config.toml
norm_place = "pre"
attn_scale = 0.177
dataset = "wikipedia_en"
Each number is 500 + 25 x the weight over its row's rms, rounded and kept within 0 to 999. Layers, rows and columns count from 0. Numbers have three digits each. The size before them is the row's rms in percent of the matrix's.

# layer 7 MLP gate, 128x64, rms 0.386, rows 38-109, columns 0-63
083:507475506522514483495507510514467519527525502517500502467444450487469515458452490523504504531507495522489511471531463492474495483534483476485496466476499522480473466479546499548453475526520472
100:478494506456510500483481503525471510498488485501449489487552484506518490548466522507448494492477510477525513495475486509555472473518498522552482541517545469534529533504516510487536485501482513
094:458523478486483500490489477491470456497497443477523470473470448484480474516509532474533453512495466463533499512533498531489531508488482454538494510515523495480504491473477484533523489508521519
089:476522476474494518507538473479503508516514497543522544447484474515501484508466479503529532497547457495474530478534454500458469534489508475507471506521504540502462524535490468513492518503493501
103:448459446521540475491514498511467541461524511518492463509474482518547499524522477484513509509497507511512507461477524496512511487481486498441484569501509536464499487481474493510513494487509491
095:509488549466477473524519516504491494453508495532463500508438503466523569498504484470491487454495473526534492472521505475506509465493486482490500518531530524473479501504528490486506535536526502
097:526518505464512493465527506504464506473481477523547475498496497520490475517514524569499480475541553520549545484508507497517493510492536503481479450467459490482490478499503492515494483527467492
107:480474498529446472515527490521527564473505489504472491457482485546499505468507518503498472524508534508535551535484487533455507495498507488500436495503483497481490486516520486518498467461492494
100:514488510505520556556498530497488511499501477457525516490459464530498475487491481451508488515532454542551480492558483503530510499524491482494501488506484509461513495520475480470475518535493506
099:520496519494494539522516504511502484519517487504493519540490529509491483451482484469535537482543482523565513521494486520542511518498513466491455490493538527483530517455473506473528529529462522
091:479517509452477526505511505516507523534491491520458511497504490471503548487500489483477479525508512495493511466540497473472507490501480505454479520493491484482554553454481559485547498547506509
096:500516508511491487505547489489505476468520448498531488524497493475484530491560549494482474465502510472492511495505528504528498497471485459494505522535541487503572514537476538495518527477522517
094:495484511508490494473493547508444499486506513448442486494449463479495486465497500516522488483497500494528510476515485505534512484539489447488529511496517507487488498509533504419520499533483486
095:508477491522502533507471465502482509450502507475501485470466480536518491479504501520522545483466531505483506514467537525522508527440499475482489498544511527515474504521515524507495525476437546
104:543498506460498474493479487502503484528485531497521509482516454524494484467483455483449528513508508510494506549527507497493525546525542514497505491526499471507447458498514494489487504561460476
103:531516510480503468487480513505499528506535501492476539466549494477487511508509503486469452510488493488489521490472558473524485505507494502577457465526521522543516488509487499529537466509490474
100:500512525493512535509504505536477526511440467476521487489515491492512504497466500502504510465513515480461538554486500494508458484457519555498536559470494488506494526508506542525492514546496519
093:465497536517533469542501533512524545527501519509492497489498459506474503515490501549495487484500558503464507519507528500529477529544522476469526508517478470481497483556505516546538488491505481
109:531505496508508459532452500487481528520527511462478482468541483498507506499473505502495553501512504480515519548522452497501524470483483488523498528443508532462476547489506464537499485513521519
097:535508514513502515482485504491507538555513468479489492485519497546502494507433466544504473503490487493508494548505528475475465514520484533514491488493479504512532461516456548552512497497497533
095:511524509491496519450476481491473466503479465542482506521505460504520500508525535487552468515476537519455476516499481459487497503476539475480515509480538496530472505466463506500474453508474476
106:506474541483486499546522514514535522471471547505500536511449475509501518517537512502548535546519481485546473491519493499488493467482519543477476496482502484511538514491465505453501485479513484
097:512527499524487489529525494487482477513449517495538535475493466446496559528506504489513496507477515525443502536473493503510455527497494518506473504494513527488444519520469465514483519474526476
103:523471494463496460492494447505489502555525511493551540473495467498504501497503481472441541543528455499532539492537536497494522488479481525470519509507503500516515495489502464506497522487493479
106:507490512481491482462477497473499505547517535479479499503503483503502539488474516501504460491488532528502486510502470544518551493504476483546501538480468506523525417516477551470495507508512477
101:457519533517473525524485466489541498527520499517451513511565474504503448486467564529497503532507505537490490504507492471489506464512537479529506518498499492489496522491486493473455492509530489
115:536562491492538489494476496518467562504466487537493543481471484523502476493521489498529502502461483539507507490509466504516501524492513517486496502449501514517540518484518472499501470504429492
106:474521531543487479533528461524498523500480490535486545479485482522486521529478536486485474503485461492465490518509511489480488482542465488543519532534521511465476533516526472448505492497530515
105:507506521533454500501485509524472506506511494508504525499526499481556509494470478491512499491496459469504488503546498478515501548448553511492466508534489532499495510461464473511498559543475467
094:459512537531522482500459525527514511523515503484496477474446483454520486554507496461523479482519497524511490535519513529515492486447518506493524492511458519502480483512488490538482494530442518
111:506514486483498484523514500509493491529532520439517531488504447503503455474496511496493529461504444483519489565491449508482496466500496532487480529507464539510504491523499503512492539488497546
112:484494494530505536480512483514454536501458517527508519496551504499514526488524489470526500437488505502508528518462460442467512502497515525556475531500516500510501513527506529496528483460515483
102:469525514520494493480538493533451514456520482505514523517455522508511540505504529490530554518489508498514517542484529469524516508499529480461501476492510500491469552532469484518479489459464518
109:476516495484517499508533510475497484472518564490479477534505471510466508523490500502513481488521530538475506510545497493499487524456525534526438510512475483458472516469455473517532494517489541
101:530554518486498497491487508471502485503501535513496466553508490503473503472486470493541522505509484470541488465558493517550474515487489515540483471496533498471503514521530555484493464484519485
103:518497469510524481523513495541480500497509489537509482491513498527512518471521475439524465521515504538490490547499457571447460518491521497518506511475538496492506479458523526509518517504475506
095:462521509532509519534472517503534463451505482511493510550545520497519508500537516458512538497500496479490475518540520533481447517502522514499512521453512494511503476447475528478511502485494465
092:464487486522475511484468523535540483516491525508484523488554513505525513493513481460512470536496500537535491513494462500484454481437506513507520531508489431529497475498500462484523513484488502
099:531517526535501498540495477481484497509506474479517504517455486506509503523534484491506525525540480481513480479518456498539464467443498458463506542478521527512497520480521484486465469499512556
104:517502527479499525510480521489481569526493476444541484492453468504507485508494483511500489493453521489491508486500488509513461547495532519487493514515496509483455445516506524502502456460491458
099:479489488484477567508450520494480489498509507437499532490489443466525455542476503453534522483493493488494534513517499466478483466489498531487475480497488528482466524519488505511520503483505510
095:508545504511532513507507505494499565472512487531511460472465520498477522508504515534522506454483492504493510545477514508515486538462506511479488512518546540477501503495484472423511473505498532
107:487516545497532526488461473500445482511493482505498538524520492478527498467495475523505510491477479544488530500498468491495503471482536516490511514425558506545469459518486507503509484488496481
097:487527540525514488463515531506495489531512498465530525499476492567510522484482511492547507494488549543556534491477491532516527481487501501506491479509491515482473509442521482495478525476511468
099:520462565474500554472514482500482484528502514497482487472512465510476484468486464503491490531518470537487499503483440484479502504452506505466490495486484488496504516493526457495549544515486471
098:471484490493522507542504541529519523495516522519471512537473485501489474493514555495466498496471478480477469506465520455496508437495530509477486504517542481449539485485473489490541507481509521
104:524518535469509543513508515478515527462515444492481488518494477482535479508505474516539492499464546531470486519499520513556457502503501492528468528479517508510540529520502486510517480466510452
096:506450520548521498545520518492479509504486516509541526509519502504539516502501488509538478461537503501521495528511522519545524497488493500524478501482460479520519476460525443457558495497509508
116:493512550500502444497524501487483536476568501541495509492501498509539481492483511524482494441510489501510557513482532508530483480480539490525491520509506515522530504503533474488504493513556531
081:458511516501492489535481480507492515470487494495524500454468469485529512480487515493525523540480494509469485542500468432546495491514473498511487480479496512515515471491495524539574536496515526
097:409459479514517489480519509531517468515508509490480457496513459506520512505489522484525448477491504525513504484469470479439496506492523489507510482481496547488508517519496485455487481503525525
096:491490527483490500478458484529539520522482528501494526471498497519539536477501512474486507455531510540462508494481467473490535474526490486491506548533528547448520496499519526539515478471516485
100:447505535518573481499537547513525492500490439509517512461508474493494453512522496495528500509513467519519487505548515510474516520516488508486518503484517483497498497510514540551501525543487488
099:490522513473517542495500502492510539475496461482509471502488481495480518509489485448501458521467478515545515490483488453498495509545516513567439485457523521485506503456517483508512527498523493
106:505494487474518516497469517475533473514516477499505451524447476522438495532501490479474491529512505526460496466514482483479475455496501478533474499501521523485504514517491486471508487566483452
110:481480524464485492497461501474511461485495440509514503479535485527501531521486485484485489506487470490510464468472509491495493468564519511497507479463535472503534482479522501570531507472480484
104:467512524535501478545503491477508516504526519515522481482478475526454463482529533510481510508560468526514488509469478509510501521460509485477481522507521520488508492529434531478476497536525460
105:457490527482501513460457486502433477541483501477520499545469458484513486503502492496474497514499521477506511534529463487464531492489471499514434500465491470490523505514512524488505543490477501
104:470499508444489514492500519532474526510483474502504483500525510511495454524519463530505517515523477491452536469511544511473468495496496435494480481471518501441492492490513476478504545522474473
098:514510475438520518556488506480484479493543477515486480487499510499521457496527503519493533493456489489502548470488491495483527486497527441489504506438502507498516508492507435476510534497513510
109:483555498491525509493509487565448474531544524504524497497485468458522506522520470487514529495525495474514510544522490535524519488512499485478519480465495535473481525480516536525507490535478529
103:505504518472504494507549517476522487521465495507472525484465455506455456532515493538551457502481523538466539473475510503493501529472497497501459515483539500501555487499501490494491464496494489
087:542535528505500504429506459480542524501486534520511527507505507505545458485485488500475538542479498500505525494488556463470483453470505482495511503509466530510509480526490510519490506525479501
105:507483515494501523470522558468504510521556505489532524478479521515562462477517466488510454477482504551475497510497517503487511517488520514517471493493537539520507512467462470515495516474524526
099:498495480555533494547531514544482513498492510514497546443482496480525494540534471477490473506503471505493490483523494550475488468478541497530498513483490479511487468512530504510513488533498444
099:485527532418490477489512520514530531512484516475492528477563480511465478531515504489495503527538546488509488503518480520535499501494485503523493492483549520463531498510522498501537488517461522
106:492494517527523475494503518477556544491457461521500471507547479456500521471481497529459530502520516498510539539484482511482504534476523491517497507476514500481475455533473518502555481486499480
098:517555523467458469497469504461538513466517501519502489486434481490491531534470492509495497484540478542527505543482488501465531479507521486480483513506492468482474479514487472463479521502515479
086:509548474453444475494497529510482491518519457495528500560487473509495513515488522489471463493516489514470473492508505509489476508504500488522488478487433488487504550473482524479518500503481441
105:526478527471530541529536499479486498540519562474506496443520472511505482495472521516490464529541466522512510533536537496507511514511486507489482464522476539514486489532513482487485519506489465
098:473490501481498507511506474515502545503500531489515501500526464491539477506493473498476541515477524514582520480499513486533486484549507487466433451493510506532466541512488520512507491515510508
093:471510529525496510522475498504497480461526514505506462478527491532521495475438503470515448537489511437487507517517510496560504489500474490545486499513508495482538507501510463538513470483490465
# layer 7 MLP up, 128x64, rms 0.368, rows 38-108, columns 0-63
080:506483506541520517532484502478530522498493532496512435534488506511453464510474496520514478430504499523457496486536502471455480479489474493484511474439468481508486478490511487511492485526486498
100:423519513472506511465470511499529494497540474531502506489491485482499445506497509487465507475492424510505507496542492508504479493511483484495533512471479474492524532489512481562514508500472474
093:480487516482518486484549481486470483492455515497488504506492495463468514467490529502534505508456467513502455537502496556475463485477507485531494491538525489512527461477465503482505519482562521
111:470501527503498506451460512501473482512500502485509490479462483499527493538527435500480544480475517534502495523475500527493535469516512510506503488517531520516476561482491529541451474518472520
095:544516478483513490451475525487501545533510508478489497493535511495474544533520464461480486476529508486498529498537476523491509460498466520509512477469494539484479453483485483536492520462462507
090:468477513486494483502522538524542474500521516491464464500537544513501500485509529445517464477504509527495519522503503465531500471476537549531510525534462553495479488493486480460498510502511487
094:473506489471497466503508513532506505489477478524520515506525512493461498494542514526482505475483545524493496439541469485503497502485531521471515492526513511506459514489491508504492459479439578
103:490496478509479500528516462476490500508514480538507527475544547459521503511463511490507515478505516503466514537535506454500507506530538513476515506537504435494480472500498547488469555505489484
126:501449506524531471459500471486531469525517460479465474451515486442485487543523522504493510468490510496443517506498502486476510489496488533503529527513492489474520494536473545522517481478498495
100:505511530509534511479478502490454470512511480477507504492496545530479563552498495488529545519539511461506491517497509505509484494471489470478459453445479516496505540498478511470506514484466492
095:503509523482469514516491522495483449526528528504473515531470507516472481472481522467490477478539546518515532462478468522481475471502469505480504493504491503507548590489508496481508485480505504
094:498468516510555507503529482457479492435528484499512479501543477507502476499534448466502515487496496487512537500539465483509483512533454539551492471489487493509515496472522489476476479505477495
088:545489492454514529514515462541497490530468511473546528516522493485493509473521463528537491518536472481517432512479516490494521529514504503540458499480491524505514480502491529496524521463473488
104:483515466495486474519475540457513465491459503478478482482506508535523485528551486495529504497515545511473516444491506522536515520468485488489511552454520483493500557475515497507498495500467506
086:522509530474531465475505479496522517486536524503535520472498516509501511507476501520475536478473476439473474505479564475518519488480518440500488511482474479543476516496496453477485522486486521
095:491476503501471481489522481528512474515486464413459529511489469461540493507498497527531489480484520470505530486494535473506483512529504495539514500505473491445528505459543509494512518484513509
090:499471517518540502499522467457485482482504487567509481505517500524469505497499472534523488485542519509520495507467447526474509509443519503528475513509513459489489540525456472511526492522472513
095:554481501468503527513480486501503516486529514481499514480501520483523488509498518516511499499461430472522506512523500501451513491545500480492481471537474521497495462489524565481440519468497523
096:513527488494514498466514507440485486546491471461505471495484507495527519501511489477509515509506520480496515490490541462495518506499515500454526446515481455558481455502486530538476519500508551
099:483487501485480490507505506502492507508506581508513491528461480538462545488470532504531495521508505518514477504508509526511463527530465551466488491518483466524485550497470522503512520521453476
095:505520495539472498513483483472511505466488528485483495524519477498481503467534517519448510518489485519529560523494507505482529484473488557470476524503504491473499523501446480532516536435509515
104:543509485490482450517451471443520512493520476486474545506500453518497506479518487490504513483526520506518509543475508490501494507505500465490481527519484518505460436558498480486511456508508510
107:484524523521514490496459501460500505535511497471510524549497454494509466491534473499510548563491493490482503474510497476507509485483466509455527462487498531509539464490521466463477508465475493
105:541530493493506518521479485514469532510515502491522505514502495507499506461514448484479534508496471499493487509511525477505546473492481527470511527488519472563500515526548523505519586517499473
096:504547476516494561458501467510534530524460486513483516498538472522495497487518468465512490501464479501534508502515516513514452504505530550519522493508504513465492492497498496571501461507510523
103:487503510482522520487500532498500527535514541512485542514515530498462515507486509480520518510497483544470473540584488518467512518546526520491486484460510512499499501495471550483467507460514491
093:546482484523534507468502491520518548506488487501495501473500459507527510466471519488511479535494524466536485478463538496541528563532490505496494492478485554467525497458523498497527516476493493
098:519510501487465546489482477501489473465507503522509493509514490516449491535417481537527458501517472506510507495518476519499489472501521505564516523489492468503482485502552488533488479525482483
096:510506498506546524488465513482552498460510530507545501471454505497535511498525491489473503523492535492498499494476504453500526477499504525487498500498518528498522451452483555494465559488478486
100:510487508523435507509439501497507469499507502518429469490480499548538517490511529522524511494496502490488467521473479515489547466499531521488518499515494500485521521493490526551482462487459503
099:524490554499474505531510510553473501431528537514501511480478518520515519514514507509478513482502519491508534536531515488503512488494512463471502517514519496530521519457496516523521553559481472
104:500455498512538503479470450489498495516474504523500494506493480556470462503486496481442510530522478491470476523505477470503477525486529508456487517448510503475492473491481493519509528527439521
108:484477521493504487535476452506510496489481528452522497498515524506524486505472566557503496501522498490475445520493504508522478501519516526484504535498496508505464491491445473485504509482424511
101:499575481500523479533537526499479480505498505493488538507539472497481517468527467486493496499464474543496544500533471486478498470492531483497508480511474503512523528482538485493442476506524536
103:490497513507480491482509498491463521503470484493435516512529543482531512487507487501475524508480481496487488481524500490500524484487473472515466508500533439508454474495450473453526462486554471
101:471506514507567504499493523510486504535478512505476508494515471490470534488480486490482501498498518500504516563451498533498487517491474514518431507484478431528488526508470523544480513475504493
094:496500510499491528513519520483480496474500508505528502499498518460493461511459465496508507468486484506483508536468513518533473505473469495557464486457528559509502513494545484523458533554473476
103:493514524526444507555522493504484459485487498518465513556494478470533495541534518486536463451504486531502492492486514500524467519485503462501482491519459510490483531503460492511476490524469487
099:489497503505441461538559475441501443508514497477491530528507521493500524476519519487512494467548487477535530513489510510486479498507520506517512500493480494442508508453475499518529526482502491
102:536480488506522464526477495505522516499476498531478480557521487510522502516548513481522469535507517490504519463514527489513473538476517543490544483457524534482488463478483520469508444488494516
111:474502488492475476451476499537495512486509464495483487539512505471457505518471493571489502495501487533553526494509477524451480474525520515514473549495531506476527500504546467495488512526496490
086:520504483480475523502509472520537513512533495479463504503481510487493533495507520498491445480520503542505511520518552494541528567516500459506464473471551508524496454514507489452482487509507506
088:485454495470490491502504536505488496500502476499505461515440522530482464485528500531515497500495465510597541485519515475482486512458453477511508506505515500504489511495513517522509467538473492
098:499478494459483532520502532526479473490546536470466565491493447544512493469517546498487485526519506483530488479511506534518454510479525492487523526530526511496492506517535518521511513522486480
097:479459476504541498525493502497484569534527533493560496510526506485456481504537510509473496487514497514491511502488490499513485477523521475478469534492498489446487480477577500511467490507503492
095:463494512486472526476508470495463481522528508521484477486498519525493490517496487568501480494504525514487520491519474579494448496484505496518501473479530522479448502542480511529485519523461479
101:517500503489490467505520523577510506447517489500472455493519480512463529535471496531506450480485481467542522499508515475479505529504490461510492500559488514514511498504516515507520516488515549
104:482534479502498495499548471471523511500511472501539497524512491466487506541482473532520496465491481503489495549498477503456492461517571536506466504490494469464494469530470505531493500502504451
104:496553500505502525491484530508517491493473463486512495541467514514507463525519521489530520495492479481526563468510510519511470464499494514532475487532515478457479454460541503506460506536502467
108:521540472511493528491525513506508498516513490484479459518524514519475490531522503528459491451530480493516536449496513516506517455520530508476505542534508480456493546486496466480477465496457526
097:493539474533482528460517479489459494455494499505498477483538570476537462510508489516473510550492494507509491510543544469504505487484495460490480496547512508486460501520524533510482501484507492
114:493444524533515480483516505508502507502493474478462497485495456531533486488548511528513466496492516510449543484456487481465486543500517510472517503506470539479495495522493475439529492484527507
103:487459477503522483466495538513523451540496513518480518456487476500500502491507466498478481499503532524533507481494538471530469503544508487506554498569504502493486556533487503496480526498477502
095:497533505486458475518504506545508515490522485475467516458492492483536488505482487524485489510543484511479469474503545505531499498479468498475508472503447493537508465505572468487474550499489510
100:482497477497446510505528528508513487444539508529524525514481466439474490533517526460518467493502492480488479506504491483499461557484523489505530502481455515473521511543505467491487476515501508
105:507481507490491488519513497551512484479511513519483536500522477524515504494557534493459498508474525521469498543494534565475462497456504474523509445492506504494529494453509463488473518513502522
092:482492528486488514525477531509548546487447477516459475498478463509493476513513495535522512554508487437542503502507485524521477485478546482503508511466483498470484502479520553479497507503494490
104:530473464503511504453474483501475530471475498503433482473513512491471504544525515489476498496499465468521469509501514489476514472514492463547511548474450456475499483498479523475520492495517517
105:512522448509511482471445491471514480490544523499534527480502480501536453502518517493483466497524454519511534512514505514508518485497479488511502548536458512485490452530493493528451496473518509
111:507494503493554466528480492473529478518468518516489503481519481513543504451519500463485472448479532481491486515482514516536560494499483455505509542473507481502515468497495498554483517486468503
088:517554469469528505502542549499474507515525533491505502526469474491520452502474500506473467528477509466531524493479526509530487493473450502476442507483493526497505491476552514505504489478513517
098:479510479499497446477508500528489480485497499492520533470488490476502506513451495489526443519527503492526568522525517473502430489456505455526474495497478504484507516486529515516469501537484505
104:502507511476520493501498521485503500513514483531559476502518509516486470550457459527466525478501511513494487519506534495464453506509509527425488478498541493459496487507532489514495549507507465
101:476523461470503503503524506496498542524495509542504484438508517508530504482477470507503508531475559478493454526500527534481451475544470482502476456489517539516499527509493523498506494518530502
103:504521491523506469500480477508511498490469505519486519492486502493460477526490500463506564545475503522534521517509501548483493499525520523536489496511476525485540534505512460559439492488455499
106:487525503552507493487513488473528486469510484528512483519541499494520487493459508480491473486453520486477491508492537459442478489508525489503498490497500482509478488503459541549571529479518470
095:507509501555519509479516464502482500532500540488496483536518524511485464484521490483496580500461480520448510526510498486508488472440494494545506501518460528509515473526507517482484494532500476
097:518478531520529510542513489462496504490482514536498528482472469540531511515492479520536505508507455527490502512511485526455512523483512500476478449462464563510485521521526502494516498525449519
091:515475479550505537464498482495538503546474525551486509477526479501513487482504489537467505485469515476479514503435478457475496483497530490535531522503528493508527461457494509502502540496500491
091:537493519512520515476481542486529526491487491527494495528483479483492469499547470504515521516546473469462468461506499462495514516507512511447513497460444468499514459485507514522499536539476495
100:529522505492478489469476527499529523494504494486488490478494487520481530504481446483464511537484498506521467480477578482522478490491504554500521465508533502559496520482465512522478477523504462
# layer 7 MLP down (transposed), 128x64, rms 0.234, rows 38-108, columns 0-63
093:514499470524521494538486485495523481440477513515500506511473543538503486494518471513488486474433507452506480537497480490552518486489517521504528458528470437512493522516487514508481489489494479
105:486505508511497492512454489501495486499520488460516553522486512506458501506484514472524511495526550489470519467456536498487515485511512480507499496526439528470469501491478483491445548499552472
104:455487504511531529490486498457508540500519485514484562493522548506498503496499508545529507520502536456520531534501487464517515528493474538471489494541485518546506512487531518481531502527476473
107:473509453511488530526496495433524504520504497494545474498495542466493513465470524559512473511531518504509469481498502527469472535504505480466500532474506533502496516502525484528486470478541517
104:506502510516525469488533493512488511475458503504496461491527539507505423487515414515509478539480485479472526520522476499491521542495523529516504496518510511503485527533477524490471533513499493
093:513509503527493471489514519518511474553548542465538501532491549538495478509475518489471459502507481529494514472513488533577526518487511522510522516497480522524493468535496485473498503517477495
092:470517491528526525544492503495491506467509492462455470486489536467488529504529498474498519486461493487449458490492477526512486485512529531513474479520516509515498533513487471516499519501589517
111:499540532511532524477457466473517523486530500493488481525507510507492540496477492469524497457532454529502472474522517522506454476490506482474523534502497478499453520505495462526534520468546502
116:467531523494507466479487535524479489521509479548516408507528536544530494509534519523500526474461486544493493478494508508505517472493474518508513511517499484489483514522504504514530472463501532
096:536490466477485488487480518481540500515503501518541492490500548511507463472494503499550542508474450521463488501466497543509526532466469463467474462502522473465481503496464527498500526503485510
103:486477465473478497479464481498474516489508493488486483511485517495522509479518448469518471492487495487466501494537468507483523499437461472500472496515448510503520556505537509462508448491473532
096:495479496502508508498514502481498514531563479482496549516486493486503478512504488511475511538467508503534501486540524508471503505489498497520512506493518525541522539469450470448473549495572486
095:546527470544490483469506507518487508501524482537512522524501483511512527474475560495464505555505515536504566520485522491513467478534529472470488478508498489503522463468514533492515495497493517
103:502499452482483494506490543495471482513476484518484514511492529466451527518518513498484510568484478531483474467482528502489485511501465520465508477457517482508486505539439466515516533518491531
091:482496513433504540500469469481509463503535538522480457478512517523505472473488495507481455465471504473486508549497485474509505526523497484505492506517455528517528506504484480439480489465486507
094:480486501441463518485503453440476503532543493466437544494513495496472504499514506507516472510500535499471517505511526499515465533447494494510484508518512505526522498488463483492508472514540511
089:530487481517534465525473474531516502474494545505464514486484523500481515493480449462489472519492489499508543526501456492511466491460477526520498493477506477511537565484499520491473510528551503
096:446489535508527500541528490480539513499450535525508509485488473441460470465496461533516487534502528496497505497499507539517501493480494472467510514512479498502518507505503452507521464475539522
095:461424486501512522499521498467495485505519489511459511489575527501428476512493509526481515488502490497465463531519515485513495519497457508455493481499513491520495519524512463497496472491515499
096:529528573483470509506489469514547506488545506487483459529529517460460484464518539459482480474505507473482489506492519493459474487492510474468478498496477501481508498462468507526492500468492510
094:467520519517480528456518483487549480492539485488526450480519502516502519469483490459502509466507476544505458458522467479495512507520536526511476479544526485491505480535496509529518471480464507
099:454458489516522482501489492493490464514527543492494539443534502478511519451509522532528489475561505475458526485505482524545528492486486483504497511507524524534489513494502510491459516536487511
110:481453521506447511508504544488521505537465483473537477454534524494510497518504476538491504517521480512485526515476472477464494517492559487506494500496484511465525556491472486504538460505490511
110:461460481475503493489468487482497479498489494494511550538500497502539541512465506486504519523503515534481482540482492509516503520490483490463554460499519443550548474485486479496474468515474496
093:488548488497521500500487492527482527468495460539527424518472482535516481529471508502492462531497504490516508507502470498530552473466513517495460481524496467479525501475503445484485499500515515
099:522534549524454485521472487510494504487488463475495457510503560501557534497489490515563479513530462488521479493533483490470499548490492498464490493513496487490506521539513518523488509515512481
093:492481476456516532514471515476484546527498512544480494496490536492511472530531514530495457512453460483545463498505517512488497504495502514472457474483493482507538541487510497540467491457483484
104:442457494526469462483454501458508503537531488486513496503526489485488494502524517503485521532495490486489504528501509525450554504487498502449486457504476503559506511487494501482469505550512520
099:522500487531517507489506539492450502495550470517554525506526508481514568515526505529512513511471518483478500505512517519510489514517556487512449520502474538508466498520488444493505492473505520
096:484434483464481493467456529531487459524509520503518481504507506470455512497524497462509548528534534516486499492504506517478507478458530523464487492488467526534470504465482486516517501512502538
097:522491485529455491554495490476456512554482490502523498505488527519515488462481504548494515493520495478506516519500455491488492495484554485535471528465444501452494504508510530480466520506519515
102:506546509476523532531489468520513528540483506514516482498519460464499536488501490492516541447512454494497503483485521466486518492547509501537538482492485529494497506501561525507514498460454500
106:502463482502555519491490531508460504502510576517501501534492490487497534502520521500490509490485527519482459522487561469511563504498485526505467517523476517518512511523498494542496548507484487
100:496510536478507539437483524484477500465536514545465486509502481464502509519494512517487481470537541469499494491512557549521493494486527529525506481524515536460508528528489499499519529473511514
101:500480452484535478505518512500459494495546468543473488481500512537510485528496487522465488513425559510494528529491547510508506510504473537539541521518509509526492495504483501488484500517495480
104:480497496452505501485454456514537473496506491510481517424496515489492474506458532483507468505498508498496463500514493511464478511545521451509475511504495506482485488468480505511487528487430466
093:503515487440477505481479444508489496497487501530484512460469498505477535514493515512480500490547498553503493452463490490491531516510473489534470477537529546518484502542512451520507502512529504
103:479501502448547497495512516474528513490507503548488431493509503523512513504472483484496545511525497527498480472536471477479560540486502509505532508477502512543527463508493491487457514462496496
101:561514469489522504505506514525541505489473502487474536526529529503462448512498521517531523492485528497510492533443488457489535524486473517558510477514497475533491492508496538527486500505511474
104:508522528538518496499506475533525553495519465512494454513457493537518555503517446504544499492518484497484492478525520487530502504478494512524530467518505501495476508442515510493510453473479470
110:552511477486510530477465505496493501541529529457519476500466475492477517508473543455520455464483515482525516510485494520513515482544483537519496499510462495490487484443502500531521473482507462
089:477499456509535514485461488467546497487493452528443535496451500509491499500472500500486530499491488498516472526468483505498538519532487442492485469508532522494485491510516499531495442492531505
089:547565518570442486484477485490481513472529453505509495466519525469491488494497515536523480539526489493465490503502501536493501475492492546509471501481503482483496503510535510471502482514518477
104:492484550522487508469536556533488489527522519484525512488488488528497526504496444547495466523467523538500547478500471528501504490507475480492466474503503522507516528499466467488507513511461540
097:535486533511487514510488512503472484486500481495449569500469498527488506451510548478450488486518491552508508495484484489466522522524520555506482529525516482475485496524488519518492520501490547
086:552501467509493511474529507510518472501484484507478460498456440456466486519501500480489469495495465533477493511517527487533526459508483503477463497525536476447516474488503490484544472494483503
106:510499526517485472475529502452521494486546511461531548489481514503450488519505513500506502501466492543519486524506493516553529498461472481520467488503537503488521473510513503476521443505545473
100:495517490497498475519529529467508524467497537512495425486498488479519515501468500504451513502483454537492506502513553521452499507509478531544514485497498515470499494501505491530545543507464531
099:497467507501514452512488466494472525528517552525514514522484473536485500433483514438494488467509529517468504524498515513498504514489525471523536521491460533539504528471503471480492473512517502
098:507496570504467488452508515515466472549494478529505463482538491503510496484486550519450514490488511470523499469491539538502494521519495531467491553510498487476503480490484504490488469467490510
094:533470458504514484499532494500498476508475505521535591497481552503449487480488520497519521539512511495474501510514482488538503504489499504499521512472511495519476501510531491522510524525569471
111:499460537461507503508499529491538481526551515488521507507479517493452491462550525523497523502488532500461518516456513507524530497459511504522528510534506453493534487465481510532522470495523511
104:523505520487488468480511510510502552520520538454527459462487490500500481523458472480470513469486518510495469504463487548474517493516502492501511541494471453481470498557494529496521467468494514
099:520485496459518484485519498487510514492509455456541518495491495468496482504481486531537512528471536547523501522493562496489531477513531473509484522502464534522517511494491486475534451528548509
100:505492515505545511505520477483483524499518526482514424514505474530448482528490487534493516495465527484522514540498503521553483472492449493517497470556514507529493512501504518483529514476509536
106:481537488504505501491523527494490510450530456475492550478510522514516515518499434505529528487512478493484532497484483528535480528545474512477525529483513525471473480547519500509526483536484529
094:512530454491504461522512521515482498525487522498534444505512471475484524503510507531455507495519467464505531499499495524466494517548490535491471457482556539505488497506468492514502518498457463
108:491450510524545528495514492504509508488488533505521509490500491456519518483529477501463496497512500485495557507499529509531483502511491441512551515534555531490492536527466488515508533541479466
112:515500503511459512532524506457494498493519478518528489470533477505472448490445511506486481499515497482537544511502490482506490455494474531492491502532460486513446529494515484560510510451506478
099:521489508516488507497532542532453490482448513508509462509527527480503451473482509520473521513504505514506493524497518493463524509509491553528496478499519527486500526552454486471503481523489433
095:475504485466537519512528492516539447527523511499509469491520538472499457529512471528525479497535497486461509488479473504486475501443508475532515457530507486480501523467483532455492528489492485
099:521506529485511516504485488521455508525504488502480503467515533472475501464502483501500545448551472488546493491472507500467500530518479544498472528459458509490489481544525501531492482476549490
103:452507493498471513517492467518505502544480506491449528498504543495528492489525511515511489482515460522490540499500465526474489554472458535548476480498491473562521479525475512507495467498497498
104:493538539493478523545500486477485451507449497479536593503479521495507490505523503499496503485547516503500542483472503481470501513510525499520483494525495477455520502484494535530501466508493501
098:488470509475519491529523520487453484504520515498513464509512467488504521493511476518478504494550508496456529533458497506497453503488525466463521507482536466489490495514450538492513506518572526
106:502522501524565479535523490502492466485502474523519487526473498477514535505512516490535507518481489529450508519467502543498516506542533523523502555495482487514494457514471550467458512502515516
098:519528460482485500496489512519489490483528452532491483483479549499509481568561492508512464498508468490510476516474495467491545496498493494471471514439514512498472521483518502513460505497468531
096:497509496496464531541489481525519501508531502529513516501487441488563509497498509489464504505550492490502511507505522450471511444490509514456530527495484492462456453518472483511513498526483517
092:528537489486488524475459510491520490499522514505515447494520477529504451526496524460492468500487462485545487543500494472491511488521504528479493518510500532505536439485495509456555524493525491
093:499483528507529521487488532435528507489478491492507484482515515515449502473510499479522547502521448521491502473515501451474499487504524532490502490501482462464546509510472518515560493502464534
104:496485484487474503494458494489475490497504466453476534476523488555460480534503434516491521514469551490536471456517484469500505527472506534495491468479497467519493479522516511467518497503503478